config = dict(
    num_hidden_layers=16,
    hidden_size=768,
    num_attention_heads=4,
    num_key_value_heads=4,
    head_dim=128,
    intermediate_size=3072,
    vocab_size=36925,
    hidden_act='swiglu',
    norm='layernorm',
    norm_place='pre',
    norm_eps=1e-06,
    positions='rope',
    rope_theta=10000.0,
    rope_fraction=1.0,
    qk_norm=False,
    attn_scale=0.0884,
    bias='none',
    tie_word_embeddings=False,
    parallel_block=False,
    init='normal',
    init_std_qkv=0.0202,
    init_std_o=0.0,
    init_std_up=0.0202,
    init_std_down=0.0,
    optimizer='soap_variant',
    learning_rate=0.0025,
    beta1=0.95,
    beta2=0.95,
    weight_decay=0.099,
    lr_head=0.00615,
    max_grad_norm=1.0,
    warmup_steps=200,
    schedule='wsd',
    decay_fraction=1.0,
    decay_shape='pow',
    final_lr_fraction=0.05,
    batch_tokens=262144,
    max_seq_len=512,
    doc_mask=True,
    train_tokens=899200000,
    max_steps=3431,
    dataset='wikipedia_en',
)
Each number is 128 + 32 x the weight over its row's rms, rounded and kept within 0 to 255. Layers, rows and columns count from 0. Numbers have three digits each. The size before them is the row's rms in percent of the matrix's.

# layer 6 MLP gate, 3072x768, rms 0.0662, rows 2327-2363, columns 256-383
100:055150147099157095120121099181144142112173195153116053118120150140120113186107113128092183114132136185113125078120094176137111146110112123156226113107115059167128109069157156177125126120098156181154155171124133110132082127099112160147135135137086080070107116162112175137171143101081148118113126151192079125173110119082141094131091105139109121152125153132149172112099165181098074113139
101:162174175094128133165160133048167165117103139178145141103169106125107141125073111126087121162130057119035118111164098115122190063155136163086104119117143136113137086175129138115114096106083152080143086080149134136141115103119139086130189151089149121136067145124141109164099113101144122152111140162090147171180105125201207105168134143101116193096172154101089127135099126142105189129111
096:148148142130101160050147113105147103125134073127102111134152123049072160096133132155090137096139098104120087125128161110114102143138149165144143110063169121099092115072125102091093114163128102178092170160075042189116132082076138196123084135134107071090190133149137208111186117115128155044187130150126154172088127124134102129107102077106081148122106103135125112136167142159090111127089
094:111131106141161191072186125195118144091112169161118138174105157141090111149116134122159133127108086128153160128159190142109082104108097097151059092057143157162131102154145105138171126140162105050142143195105120158148111169143151175137182081099100138119121141117149070128132140135111102149143123134094130186136132124135073117130144098151164146161074112159086110146123103130097084112131
101:082142095082134202119144210122145111123157104132123110153109123180154140090157139152203106102079181115119123057119167120128093118086123145164141119108153148087121064089135145185117150107104139130096137119086159103158169098129115173103133119119144126091170176122131112113102123139172123127119104106087142103142095189198197163118173119173096091089063084116111127192124157135126062121149
099:107138107075207155055100133117066132127103146103125136107201141115156176121120101141130118104150090190181152094139121089199048127099097156084121120128114107124136151118081120137151170060078135069110163089111109147092109162139051119157098106115106134126114121137125113130156118175165140074138092103084074065169138130132104149107138125087082077101162082126158070118148154164129157193101
103:136166124079105151155160105118159126160151099097124177143121196129137124102138135094122184104146140158158174073134196163098143130124205100132155167114152123168078110161078138145122086165080155126156137117101128095151132132124130154104131098076106150165146131154155133078174137080128110109150101134119094126076139177170107130150120155178079093170145134092088160080143128116128098092094
099:146213119078139130143123138097112185099140185136165119119129106109157099134151125084132112173121097128098139223134097162198136140148154057115100156085101164130164089140190119141106116111094134098139143139119104165149090037170091176163078162121112104184081152119132131128068096157119148116139116108151108123173134133091161156149152142119136059150143065142178093147131190114197121138098
100:109130127107173123130100098152124091168124113101078128129120109165135063139056111147116124089118134104149155092073144097116105126056088119124167146109106132190044119198125103050069166182152112148058110145127098161158142116146117141118129087146110132082149167083118148133189108108145106149161108128067092181136132104134129137145127119115109194096091186140133096125107152119174080091162
100:139159133152150161128123146096109052069120175146171096130140090059160150176119160140071137119148186122184105155154141124128142093126126169181116182119185122118115074142112119136125094073112088088184135126166143134132170157130051100109098172117099107091138137095154099103135167112128136190111111153157137124055129072125165110122128144128101157156181160184159096156135153117207113124143
104:129161149081146096108087126095173091154138118203132172139127153144152152139111122126122066137105130123149129169115093107145156030126134121096127093113129113129095114172117105126135133145084139127124086136112122126111113083152147152160110136090128118099138124125075093182137151124099100187085162078089100143132146129213132114160098105102133100117175077157110133143160171159090113135153
102:116181133197099138101085143179124107086107155136127137138171117157149146087186163142073105113094089169141068109089119155083114147086116145152121091120127149088170130094164132067142181144118104168085123153135130130131107121141139121137095127160154070109145128056169132132164202120094116073123144115099169199193111127160175087168161203089138153110111059117165174182149209115121093104102
099:125149130103168144155099110059101184074083134067110140138098131150144175141125110125110096141138133164208100062124124129088137140147133142124152106020159141187102081168101171164105140170118137133168137165174093134117100071114156163132109112132120041066155090138131091152075117118094148102089126176130145191178089123143112124128135144152105119094175169100102085132166143116058174164166
104:141072108137119128082125069089114217136119113136112121119138104169084177137115132071137186115136171132135168073126107145196117054150049163180113132099097127066090132095119096054141150123143129140117107134149121127145127100161088099142143124160061085188172124147104115112139080139094138107174177137146175102085103134097047088159137209105124141108128123109128107110128160097087085123106
095:207118150138109062118117146112147150065094154164154154168136117201166192143135118102115069112130210071118162168075131102168170124077108063137147138128178101141110136080068137125118190116164082173078139110100109090100156125158127072201162203114119072144102114118127162128173175078147134115155133079122110137099145176190080105199123155175146137056145152181131121119134121180123101105125
097:172099149099154079136043113126171129174141139110130096119130169095070164156145098109087106127148111139153132116132157070089156181175112142179203118158172163174071101115092103171134122139126134132122159102097166119106102130111153104153170167117130112094079159082102119059134157077108083125105111101150158150063152062131112125106084121148115084164098124164186109163156061138100126142159
100:170130170136119092121134112134140113115131195120110161135130161175148057117163072103133125098117130128141130112102180111094174070148082092151115151115148157135124179128112106169167111134139168149133128162097089144101167139111136100127146074135169118115112132104123165140191179095141130140122035147131076162066153106179178194110133142106100077166114121124138114117134110109140148152121
099:129097174132157083108150151139116205086075151162156108140095134068023078120141159185097118103098110120117126192119172126142092142139181122153173133127158120135162083163150109145010137099181141080159127164132129154101131124052139109146105182138105106088181182164074137178144162091151159139155126131171095136185168104091103142125078137144159108130155133121098111097119122108190125135148
100:085122156155098104081194199136131140110133100138136138139109157157148165117141159147142156116138107133087112100138126165165135070118081123066100140167128122122107114147124098129146134167150162085109149162112117092119145085121094147149105138127170121144110123139132110085063108123091137116187133116150171103107168132175144135123101090111166107184103128108114124129104098131158155155117
096:103062124151151136099101148126132160158137119129107084118084118088099089118155120109118130149179135132104082131149191098139145155153112093063176061121098065143116084138182128167143132154107117095111139069167083088141124147106144074069172148146087142105082117097099119101114117089128189123131147174124125148080180131115098081164103192074150129157185134138119166128118141137131093159136
107:147098136105135095110099099129114147096085153171165147168170164162166162183116121120131111111140184126073130120159154166165116117102120075111124116183121106131144115149119109169101047120121100090121139108146141099120150102081076134156105114133121133132140089172145087204104175122123065154131060113069096112107076107083037162093129116148084122085128100124095078177122104152154152142106
103:136151203147163176109095141117174192099040103106075157083142111072126157077112145049139155104103147105090116133139120133120134113061088157095144151156143073102077103134133141056207166112117190128103106142154158157143132140084102091125109102139109161159145122120142115145130114103145119149165176157118161110129190072097078098114211154182123119129126136134138146122113124088095120131133
105:051128113158142114117175110051143183146137155142068156138121089101116153109096153094154127123125123098110082155115126108168167146096135097136121166173088121134095148214165139160119082105087124068107094124145105132152135054162147156133135121153080198147099078161142114170126133092117112140136127104161112117148145078098146134084143129107127190116127099128157120157140122174131092113101
105:110175099211158140135147103162168103161105144077149136159130174125138158139151168109123145132138129087036102115082202147085128143105132128116172160129057146155090143097115127162077202103097121118113097114130111124118100111052110089164125159143144117133161129144130109158100088134169144116113139094061081096123092136138148117126164147112129087141151163124140129160120104155144119114097
101:097130134161142152079125135044134200173123097120103153131131104119098177137119175149164147124084148135048127127126042144070120180098117104107104070142112091127123097096070196170143067110141109114144113144123121167166111119154110120122077168112129080090120146119160140123121133166077158137070146168119067099167125123116050147126121143135113082094129167086091133096141146188145098160116
102:156156089138160136124119144139107087103095101110056137148162081130176133130132083095147157053190163127152144161090076092109136158150142137179168099092104131109133080162131126156114160128125105196107100155151141032141119156177153076091131169097126107159129079158145154096130168171081098136126064156142173201129146133113109123096152110174145049195127135145154102185117122172076163124171
103:099207132087102124130147073188127133171116161096163147157121066178163094127164112135102122127137118164092116114165183173161150021104182130127114149099172104076153139129161135109107163116160137074170122141067195134137128114131157087111117152160162178133127113127121138135061116125151166154140115061089138142100073115129098140102045129143152162099144128156167106121125101118093154162126
097:083157108074106128173135094120144076129118166123105099133119093105195109179134125139157093090072167135121087157082099128185169122154124162101144153097189146136080162137144137159125147138121111158151104156074138122077137113135106170095150134093064132141119136090081152148096080143105226115083154136124202187146113157155126086161131119136140145141169068157094158151090084151143130165094
101:094087099098165145105136116127084065120136117094096133086154083118105040084102148160119170124172078118136130080121086131165112089109128101118138090072088164137143193135120166184140196104071158124142108105115110125142143130112118179154121108057117122140107135162148118087174085137128135079104126109135144175105152098162065155125136158149159108123098143110063121131115149139099131176116
098:152170173098192121141133130120114054106096113131127146154141176121133124124107119105164144154152167103137104149082098133136075144120124123097136158179105141159071095108153116176128171084084131106128101161088106137098128166077096144102155213138101033077158161138118176141131188107123091142126148140184100152079143161112074120137092120108104110046147126103117121088080078151100113115127
105:106111153144119079164099169159147153143153163044139125106089148151155084102166151184127120080088172118112103110127185136056083120113076150129141112111165087165161120101200115200154142128135135126089118125143127128137144142065134172161073202088141144051169136183122037156104111103124124119133139152088134209087111117066129102183087099031089116126113148188089145107092139145039093128099
102:052151166135121109098131080151146188122110148149098184127165158108149142163165109181185142150157184092122134094120147116135128154173163171093134136126141142113102117149164137098124110128141155110030102099121133127095104129164196076159153104099130119193189158146152133140143151151130129097141168129100159143148096132133185148058118159132105112191102141132119106145080177121084085129153
100:054116187095115148064120128135142107118196136166123131183102142145185119144126114185108110154141142146142062033131148164138136113122115174109145045132175118137179113112097149168126123134109134127183085077119124096139143106139192127091121090162130125099131103122108110119140168146101138135060087172106109140136064130130116165173185118120129087135143097187047147104101087084158119050127
094:140181136087103168080111147135158151139097120100152166132119100148128135190082125134148072139124092074130136113121082136076129076163146082049113107135152136154108145070119108150129064122067132179127087149067104096138137170132183127130154115128134157096145102147146136148170112122198130110124117093119166181144126130110164128100205156132123176123101105050079112091156137141080147166092
103:148108123051180119124153093137121132144142095144143125116122157085090094093088141110138164195104175143164095155134149141102139193159116137090084129139126065121107124131127083113159114079181177151115156193108082206138116079072140104184139120116150088164160082109124138104104154163099137080134149067140110085130111169151095144163185041110100144115141113120108112120129129148126144086120
102:127194120113158114130172116107132118114090172121157133110143120070140122144125145169140126142086159179211138148112127106112164049130103129134128113130132062134153143166133094119127136193126152178170115152132033126088170074194110042089127181125096142111115101122089153097075154105178129151138163125119176123176087081113133095132130136084139112061130177077113103128107183168181090153113
097:093122124124083119062110211121059123136146134154103146097093165168111154210174092177110143100158111112165138070161102117137149225164157141156103130155129148105137103132144087195159122150103114060124156109112131168156134154119094105099192155105106130139123148139087063154076163158107083143111116117099129190178116117091102117077125175164167134110104123102126131163113170118104094109178
# layer 6 MLP up, 3072x768, rms 0.0677, rows 2327-2362, columns 256-383
098:159124135145106145141094161124126126138085086140112153143116128132123107179177122126077189146182123084135140098108135097051138136119126084042096063142139108105090104134109125095162098126147102086114212114133144070137158147130125096164075112163131114096172147093194131171141136161157113123088167122127044062188126145114110137172133092176103120145145138157126180125140146091061141148101
100:130130151144127127145120154100135140131096122117096138177104123129119160124121168125132151157130196112139151157044149157125137123119169097134055125126158132160169189091113117076164161139152115180150112140124111124128133127110131126102114182150098129151101094114159139070119111126135210139103125162127096149077108074064115120096105123134149111144117082178120136146131169090126085137155
092:117134109180202132153139120175149140131187119097144047128124126103108114087112120153180126102126078096150142080075156187106137133129111053122172135180068136114169160142078098118142109095061136081134100109101102136133155075058152122103128149091125098136108079114177084126155110105115067109106131134144148086148141154077075167148076119104142091156157085105143153149089133159098111098169
103:126106181137088106082122103120103063076143118091109101129112110170106099116095165112094097141152130141144153157093157125093099124164166099147132122152157154173117171058064092134128101161115181161110147128147122194066102090042144111140090129100098112131145142162136036144091162152161142144129141120137101072112093073132136069063181096144080075108095118126082104061145104147094133097030
099:163126178169153127095158084097074093099119116171131114083163125083194090116185133157094219085126101171121152145162146124131166198189134114168179086154146096143152076124116135153069081127083104197099149165163209140119128100085124075126138148161137089171073127161157123122166092073068129108116162094116128136165205130084131135099144126098122169104047203154118102119128140097155104119154
103:151087114125153120075154153144119157123096159148127092127086152096112180129103146075158115090159111151197132161155092091122132108133136193096159127115120117108119167170086118109190088122127111106162129115102149130159087083109170176075097133129063156114124073150175149116147058105194093091126146126160118132054120148147159075154117162147105127173076097172125094126147170113097110170147
101:080106049126163149128119190068157105083139117123102160127111140117070089170187165115138116153112183093160116110119108086132117129165139143111135138082112095097184105167139174127092110084102164126127115069127095199117133152119091169094121106051116136128132148111142141159120134069145131154189094144168077139087123159139123070136089114132097159132081121151123132117096094163103074116166
102:154084107101087194210100131054170103087138121082136133115162145082145086151094123142165126128041151159136084200107122123111111171084115110196140173125161111123107168099118140167148106105135167049174159133160098108072108117140138152159133129041144111122110103112132104089121087092173103121088159166098170160160119166159207130129084104119140203181184122131140107121100068092140121136140
104:142118130142131198142141169092148127112083115139158148136145178090100129066163155094078100152089090114178126116189164075169096134143127168174153079170097112093149114176129125140149111091142178114131111135151160158151102136120153099200174116108129044083134163133104138138132158104161147134133129135170143103080148192107102153130105165157144101151174098156080142123132127143192103199098
102:177120113116168132117066201105105127087159094169140143143089162103129169103128122192152125123196124186140134156126125130210163128136101085111168105168099115107147148127083114080118110120085179095110149117154170165170084128093160132103136139156060156102102105171158106071175117154185102140159162119123119159136116168110120110073069126082150174119122118125090058143161071070104102121082
104:179081126127182169151178129099128064173142122112158111131084103113105125142157167102114149074155134126093166134151127144148192110158212127162096141076116133165109098142086137105065123127156125169238162091183196085157122040166109160132121105139074125133106102117194079149121094157174146190125129127139099147098128096177101129107098146120097128072139117128106078119184119137114131158155
101:226180141171107130100094136118070132102088107160130169094111131143132109146146140085145087114148160083142113142021152133108123150115088048176084090154140128142149161131140149102133103205117181178084109141183149147147134113131123153132119072126185128117163128116145140067113124102170105155159124144134153110122112158104143113099108158041133110100184150120101179173179145154081131181148
100:129165068137112173166093120141143158126115135174115204136110098163067165191108105162113126137126085143138115122066173113096139118174134190069139158098154129138118104147093107127104090094132157143128168072178129160094143181108144131112166123116112171140071127137189115140131135100169062086136126097143144071114145095121162155128076122135144137000078166105068095125121125093122151146152
103:141218141096141098058094063147135174108091141038129123096119122139093115121108097167142091197116159111084156127145101094128127163101170079113145148102115094125138115090114146165097119159144163141138224139098070130135114183167104109114127111102118150064089149142144146149112125175141155059095126144094186088168161112177124101191162110160137108149130098107144094136084131134095100136187
098:157166142154088202168132109108110191094111044138161129141115154050128111166166064120161111085108076102126173127189121096119057117100094158078094106155176162146075130107076109145075188111147105120110087103132106137086140162134134114136095119141122122143111160102159092112089153156104117116177115083086126184138143152151102160128117109157122122099192151118142108143160151144093127064115
100:128095115161094147096127168142120117158130098075140133089143111121184141131099092114145198204099180143091148160069143124116123151072155135131136153071149165157130174107135091109095063144190162162144144133161169069129164083090088125183161144140120121110146136121147113134142081129125115145203137158140123113122125074142081119066134135156174098129150111057108102160081099132113098199138
102:101067206127172083149090056148120120088131082132136069133135119099170157142073068132074106143117077111201110091108172133174141165114141107139143154182174177132128147123147133096118127152153182131197159098094124144135118148120154136104100113121176130159080087108132114162213067097136089140100130184146114117044095120097135089094101095081174057129111126108088111106074113127132066181224
103:155129174167131113095093155128155117187066129190129166130158089120118146115096201182105077162170099092163090089118137109176097106148149172128121185091117119126109115070135163145083137149179109164068145135151137124150114059158119144126138084163135100097166131093132087187172100116123123186150138087116136099118156136130086174176142118144090147198174161134096098048063160141077045117090
096:096067180164064127065122073128091149112104100132144186098137165133111163182087155133107129196163094167125135101118077124142110133129126151136093165157112148139059067150170153168089087154152153164116102166138140136085144154161112163132135188164094170138107074151066157136131141199183152176153141140091121130085165141196141073165133174131129119149122091165124087121075083094141108125110
104:097153153148119129118160167125072147137146192112135188167131122127144084118145127186167148155117103150081132141092155135099123095073147154156137052140144127130181117177094182132083167114134110149110089103143139145126162109158070176183113104079150176157071127090141140121148137112102080134155106173114121197106145140116105132059138152090114179167163165127088121146136156121072115103152
100:178101138102083133132140102139152096105203141094170118116077124127169083091136108134148178069124142163121163116110139171149094138038163105145147088105109169111122158130114145065068094131133136134126090116105156145140122108120160122124129091173157107177098172124101165116143067134081106148172169140176145140136110130147118123126080147090163080159197171100135167138180135147061123156132
103:103119101070171110120065076134108090094089100160112152139121120147125087126074178105119078159128130163120205101171137111140134156066119143119123160217129128151134123117131087118111146190138121154092120103153145179145163176118123139181155109126185139119126093117148094140146130149139151118100064153148153051124105114164120099172086093116084125203124118089100131140131108043123183122079
101:163152076139155102151155131103115099153122143133163119126103138098141165156060165105155161153160117107122166178142072184202079118194162125152094119109145120128128116106125165116087140090134141121094101137135047184078085110130189113162125117153174147086128144105150125114126157088161166126159168115138131128094192162106117143160136153152176158108080128129121195110099152197114167133119
103:071168142129133155106177131088137071110103111133153105133063139083145119094099133122136146146154149159127150097102086154102123142122108126136097086125147085130099139123132076058136081150114140111157165116138139050135130177133122098114112137140206070117126163142053050147167137141124124127094093160145147169150131121145067177170143175150127136126133053138106094160147124104142159156201
101:160125093143080153092143141101113129050137137108116120191135147098125089107108111198130147095144122181073101121125138119120127080083100084086134087084142158059188130136138088141098147154075096187098149090148123141148077125150127169094117101105157041142168182110152109121103076130100144051154133189149126130139125067158057113119058150085153094113177133198108091159182116066078111162192
101:171173089120137134152108137190144138117147139103123080111110164137092166045122067156165140050098121131090085080123157167162101133144070099204131195152168144138109151168113078165196144073172137141137085123159095098085143153097075136097123167142093201181153058178122114120152108098134160085138108082104137126126118137069130060168110082118090145039179108135144098156163138138194185084115
097:078077102141103154144113124161100109149148161111105168167076048177198174150104079103137144095115107103188114139174102138127123113150098189136124123158143119183109158125141183097193129078132105182133154094123166139186179102144097132122131150146115179134128151123167170093145101127094130079139086143107153103088209215190133111085169132149147118094111127131076104194119108114165103122168
093:148076168165164160159098132128173160147154168108090127143151110103124123139064106064163120065107145096128086082154197120133093168123128161101091191160143128187094133144156133145161084159150168122100106143119172167061163192082111148142136054148115118114122107111132068172151131167158156136213133130086107143103157126134123117133133087057130131180169130116077194123153132144144121156128
100:144116141107136131114105143159151121122151068139079137123156138110079103084097198176093096068142108171140080163091137146172070105136077118218130131139133073088084161097129135124139084147138142104128168132198108091144161076133106101125104131144182146109130121123128126146089138138137088119147125103152112159222182106111156081092144113082126164151116093126107113124123131113142094066117
101:149181125071100135036124105134141171132057107148137104138176133124103101133085144139100077127080100131149063134083132133145072133101100131172170132153200073107095153107204107096085182182116124120094079104160165130147133187149145149095071138157158092187110111083126122110148119166190096161138173136135124115092137143103153117125154088132133118157126116090130115097121104192102163112091
100:117148188130099155154086134138108163121136084143171125063136093176068086100223109149113117159149154157188163127170097041159109130101136141161148110104140076106125067162139123161116141151096104115165122143145179106085099125078110103138151137147097168158121125142155169119104062082159094139095132133132151184187095168166132110110112150125145079130175123111141131156111065129085154118122
104:117147172128113152095082066156119093087128138137137158200106132139150108067190120170198134100138102113129104053125138141188149138137123139096083197123142131066163175127163163035095090135139132096157164134098220115149111126162102118138150108145131079151131152158144157113118089172160081100103152152136151123153100149170128067108150131133107111170123184102108166097147079157112171138133
100:150133057130149107089136094159151168160084129095095131160125152094095143088172124135103125111105124111098109183128137121109136133131152135118104110116171138074123137154117115084082108116107097077134145110150131155128136104144094151172137103153142056113152114078118078097113144118137122105110122194106138139138116119124108091167128079111156093080181182055115117161184116144127132163149
098:106122158131099146122100180120129090135155118076127137112152213089122158095140117098179196160124161115088123106228173124096164162137134109100171156148093122119098140133112115091127140133107165144158108178112138096144155090060139089100070138138112077099189170125144118102108081137105106091115090136178120129135161150117095083148101109151109117099143154119132186211073139116137118181129
101:176174113120179135125145151105152108132122135204106135105143140140180173149191100155156133135142134132157146132142132084167188146111118129183081094165134111200158140120150139160149121106131160133199125082132143159110124165130159076116133124092128101147109123106116109130130145127140145100180143119149081086114188139166111211129143130131024215133135123174153139092156124142164169131135
099:149105121163156145170081125133126128167176158110099124132130068083078135100122072177179137145135086155099114125131203169124097128110145126177164108073148096202159219051145142088124072161163164165142116124111164100128106067146125104077166114162120109214158129121128126114157106140108138140092143123153058187168181057070140053067113142109124153173122108152108110131167132131130099120125
# layer 6 MLP down (transposed), 3072x768, rms 0.0641, rows 2327-2362, columns 256-383
100:174126126123136183100084111123105106162093115140152100112137100151155164114143129092168082103122112120102131123193145162038127105105118175137130100096092093130065162121108105104121171176137094138108109116075185150124066175124092069098154162149105151168101126144184145195153076142182102133144115098159093125133093171109102177189124107173122144119142095162120121054143152088123156115123
100:165129141106143162185083082049165164136135128151110037159220074126106181143118108105101143069091124119116136178132105120107141065155080119140104140144190180116142134074156129138134120154111150127131121084175090134156111124127165123158188178131114115120119178192156105128112128135142105113154114084155133176158113072117119103079105164155161119084163142111125148134125130122157139140140
091:107134173177155149157163162110136152138089112110118139132144128116142077112152110179158130113136111119127184170123089135112100108055167117081137107129096170180096190169076093204128089099081163118148172146093091056117161136147090171065166111115188134143085075108166071054170130136142121101126100089169072133126144171092139124195090223167128156127119133185140092148152156132146146126156
098:137102130094186153051138113108170165110101130157175096187173133122132097188194202126131196139129133114085136086127133129113152116168226074156167162179140119099090120129154139187093141141135149140055168105147127102124124165154189172142140097179079172161111132106097116113143102110126094077126138067115167126076108130098191154114136052111166115117103101107133160140114113161171125107112
100:055103159119096104087191149085123096125158122141115139118151136145092126106142122110121137152131122121163150167125150127118114106151201105147128101138096093094161080102180112114124111185109144171137233132204107137078056068067152135115079114121170099113103162097061141121065095125129153131173149158117101083092089099107100102119142115148134128120110143131162136152081099151093158146161
104:115115128104136137128124129060143105122079120121131136132114120132151122170133164127093091099145138112165106132087112094134141188139109160081146111059148146131139157134135080126106181111144070101143120112167137101111126093052131110167090188138086151117129171166165145176142045129087142105158167098111155094160120114160098082105138100078188082099099128175067153135130188074119119167157
105:093114083150159126128138127064136150121101143129101125133081120129138123116102143055135143106122142135102151097109131111107083107047159117162117097090113182091134147102135128137101112136125137166141175119132102197105118158145136114121114097143123208194147096147115188195097150122106126132083123106101149167066126143172056109142096121081158077126053133155094105104145128135112010134126
101:175139114084137149160138138175109143107091142074118159098143126156138100151169079119083155163089140145156162186156086196128165125076129161169137118111119116153124153076206091124175117158150126138153122207106147130145101097102136104124099161152169061181129132126077090094059189137164149093091106169187153138168120143104081120113085116093091071111121113160124124153081114131134113155120
110:186143166134154098129138149119107065141134096127145146163162175138172104138063141078136121153057102116138110156147161113180086137097112137121109071150104131131124122152204198158184164124086128123124148176057131154130085148094105133124101137100162081087125123195136140116131113126117145077128143175142122121131194186106112172172129115125140132135169115111047151131133120140175138116120
101:192126084097162143185096151086109125124120128126139140137127120131115146183137148144097163149125179136109122126112099092138138218087062131114124134129133187152131131111083095114154189072205163143124089061117120181144132186150132143079166136129165181106155112103116094145138116115134037124112140153126136133138118104137151122176182136159095081196106135060106055141106136139060025182137
105:117162100092129178134187088169100131117148189067097108084101058135127163144053161109126176077137154132125148175193126200136170115152073101170122154147168142082150126092142154144145143123124146165190148173140125187133150079118119124128156174142113191197076133117157089184125112144141134158132175171156122132128085092160085161147131209151143111114101118115142143124102166159075160138096
101:117084128070103163145079128092108098108102138088171094160137147164182131124159129119107190131160130126121166108166119127099151122115175110172128154134128142122145220130209118156140151108201114188173177188123166125099160162125099061144149158068078175106140122224154086168129077099140182128076090101142169102126084101052082148091159129105120126136151150116114166121166116130138116144110
098:106099119059143109135143133085176093114149150072137192124191149151140161208104139155101146101132140157073187133115096105105089123083132165130111164118120092146117118129108157140107137108198165154093183044121146120108150135164130150169105114143105161185131087126147117140147097123147125182109116054144123108142119153154141147111083171131134144076149132167152157093188122131135119143112
105:110187121129126168091106073138177116157128063131074095168161127165112144100081153120149137225164108116123144155115079113129107151126119142107152159127119142138105108084146160127135142132138136132107147095173080085150149055137096097135087134097148051120128169086121168166158152119106132082130124065056133138143162136137095147215099095070141181106076090117139115129124154074121094096144
093:129168116140125138187056112129139156098175123161160135113111137139127127118165105118092180148143117083188071162155159095123093078145108107132084132079145115101148121082136111117109089119095116137118095135126145120123149157127105103054152135133143120127091193086079115103187130123159116153156165110197131061113135206083172058150149172092131164139161117123090153124127117176086080101166
104:109098151078117147163143169109175162141082075219170150074121126135178108168117096094111138175095185123120205120089163105100081092117095157153105114120175113181152154142106128110119078133112157081148122149125105118140165121144123201176084124123091131153080153108145071114141069151137128151118176071138180091147156103162114135151133119172120145119091122101108049166140128119138080149136
102:173095130129096103153087110113093124099164114138113097147099107177084119079096152092066127128113058170149083163133140133144047134069084147114127143119121131132115132089128143146154121138160187131127109100089158119046155143099138129118172111162131148138121105147128144129138102113094123150111102181112128123089106148150126165160111151043121088194177111116139103135141122092121134078191
101:083162180110120154158132136179108216153122142034086117137077091077121140165131164129102099133154077075155095111153143131152139119087104149137081138150144187131133118140132127098103136134186135157150107113091182139180127088107082145138157118161107135091163120083181089198160137161152158190109100114095148102139065164197159143181109126093169169080145171097149129100093100184134116092086
099:144168083164133102126179128094148095159120121127137110121150094110135109163124116119137131069143121107188192139110106128141137107119162192097081067144103183145118095145133142186139153161104141088152104170134151083124131141154154084048127164102103148104081152120082134110088128133136081147079131075134153108096165120098146121130071149102113116149156125148140130083085130162150127144099
102:134138114130156153145174120159129161116176142125119114124194158131150184146135148161193182136134118096115132150126153130109139129117243149150122079122122111167162115175158152152114160089209180105157165153125117118116066147099133187147158111037158144116144081134125090159112087147145085163093069179079098147122128136162138123052150127108103182111127114120135119145093155127139139110087
101:106180143107114165128073100148140126140115129180102122132128185129161142107083080155085164090116203157097119125129154149182143112096160082119112178143130140115137145144092135117135122150122099091139142169088155110132132145098119133096126115148140118129159129144154133104168172123120150104161093142117151133200131151172099155118114094145112163118155151158123190133161158142073151097083
103:107079072172134168095091106118124197117152094146128104154118091153109109145143117114220123167090097188141151122113181076155127113149139141139155150174106086124168097124117114086109118130131131070156175151127101124202177148134101119184072166100175153139214132117090140174094143093150107102148099085149159131148133132140144102152084148115094127166152123140110139143097102120124093110149
101:121150149112177133079126125117141087172145135127115166059128135059138132141158144141098117099108102124184190143086119112146144107063063170165135112114167156109111160131155131073127086155119140103091179130161133111125137110116132110066138185162154154132196097131135088138091131107142156103121082096129136147092153094127149117095137114139108139158118112118132175115106063077163096109125
103:138155128134192122138128116122148137158126125102092118135130101067181181138055099148130135080121138141090180145105106134211129145080177136094203137190087130113123106107116088094022180109082183108155125113118126094094129121086209105109141131178123179117098167109116116185175116143114138165091121096161086153115166185110085121188106069137149121143094090088139159057106116153101139155116
099:121136148128108124109073139163105106154100122096143134084143156172119108118145167195153122148127152150136056122134134151087145146120133111105106123113103077095142159138088156176095090082120145117125158170114151074168120144160200083079101125044138099190179139104124145097148093119108110129176106106140134100120147104075085106139163157108125146093134147102079124204107197129102127097164
099:131175179059113135156156095133119160108146209151093137140113119115144139071135102137127113112095164123097108108161170174110128093138139152069088157199160147110114124156110153119149077132167163151139094148147133150100155151099152102083151149122166152140173076057115168154164103109122146102083038083137148119065101140102105127135138128150101157131110151125164161169126069164108170130125
101:165141096108119096081112160089168145145145078103099149113135091095207144163176107111122166103114102167121125125129145144144156139108040132081086139130102152129162110132150150120161070101092105191169139113099140196143131151135106194155156092113106101148096121152064180063101109098102124050128179153111133100126133099147123158136125190120159148114137159115090124126097162073094165133170
095:081134163136130147158110092136203114106104151144213179107109114169086094086104154139126103133176152125105183107109119121094104105116176133151170123082136123161136125079100143142179145130140134126098141093112081100180117124125105136120141109138127145046164090149126154061135168168102133147145131102142170083148169130118149116131110219099093099163157115090137141083117122170169123049141
103:124144124116113146052145196131040073175180091105084105141146094129100158091101124120116195145109100139130187138076194171120124179148152112193135048175094133145039130143145131135096112119157131113098155078175108120129118113083209146089112096175127107102107159130147125154135094076122162105130161122149084171110076103100130155077107090062195158118126132125096119071149113081159139121109
099:166095184154134118145123126142137111126085151143119199190108168079111152163118157122119124132112156146170098164135073106148098117157205111105135137086095112096101098094170142103164122097149100112151101125168154148181096107135153067072191114238138166148129150135132154104148112135077165104104081089047128084118096149181153122084089137073142111111147130111128120114159128106114124135167
101:109149128070139116102135139130169103097032160072153184155175029189185162075098117125082081160126121147138132173077153149201175119132157084134130159052164139153100136079117168166137118137133155167132093085123147110101139125120102122111099139134089069138124119144108137163111105041140154122158112131147132108117016175101147150139149111191101138137173147148166178105098130130146163205115
105:122147116199147171204134175097115108106166124147115110157139173160141133115130165140124107080142090116126170157116090088169130138100171076090089178062150098006111129169114122084176135144168122103097127100127181119096085120130083111198144157108145087128080173121157123157119118115167147152116067120207124172193106106164100118163116076141171076166169165126098175041120107148161149146170
100:138203122142102130163158193103121090100156131059109106148163171160125118133134209151102090165113143084113131135114162122125145075140157118116110075172087168159139122145166116182041156128119153118124134055151110171153094126122125214146125114109141202109129132123128068137136184078184168133118088149049060132135096118113158170125156157142140083119123181189085134158134128129123128137112
095:093059108205109152117055166119096177121077179170169144122130154146045135167095119116144096141164084089116114153166129131080168157143171123116122141125163111105126174140131138118150088184079171158093070166085077088118129099101184167104152133104136136134145124140116108158117129100148124097159091084116115125157126198180116104169095140121174125093195182134108106114104136106136051140106
099:105118106108182127161114145180153149172108111134157119138131113115111169071137072114076084137133102138112072079099162091127178115121099126130154146164102111158155094096118107103117146140114082150135135116127166178142097160121154107125168103137172135152169105094102150136121160083205169132122050079095106136142151170138117113164115088055141104143108184112075149186113116120179097096135
098:097166165093110127119082089106097121125111090144125076162116155230122112084143129132190120115100119179134136135144176205060140127145101130111078153160113121100151093034102123121193155094143114124156131140105147200158125155072152130136107046165141134167141164150092164169189092112118159118161163114058098185082146159173144141134152163077083115174122090093120143153118118183095166125160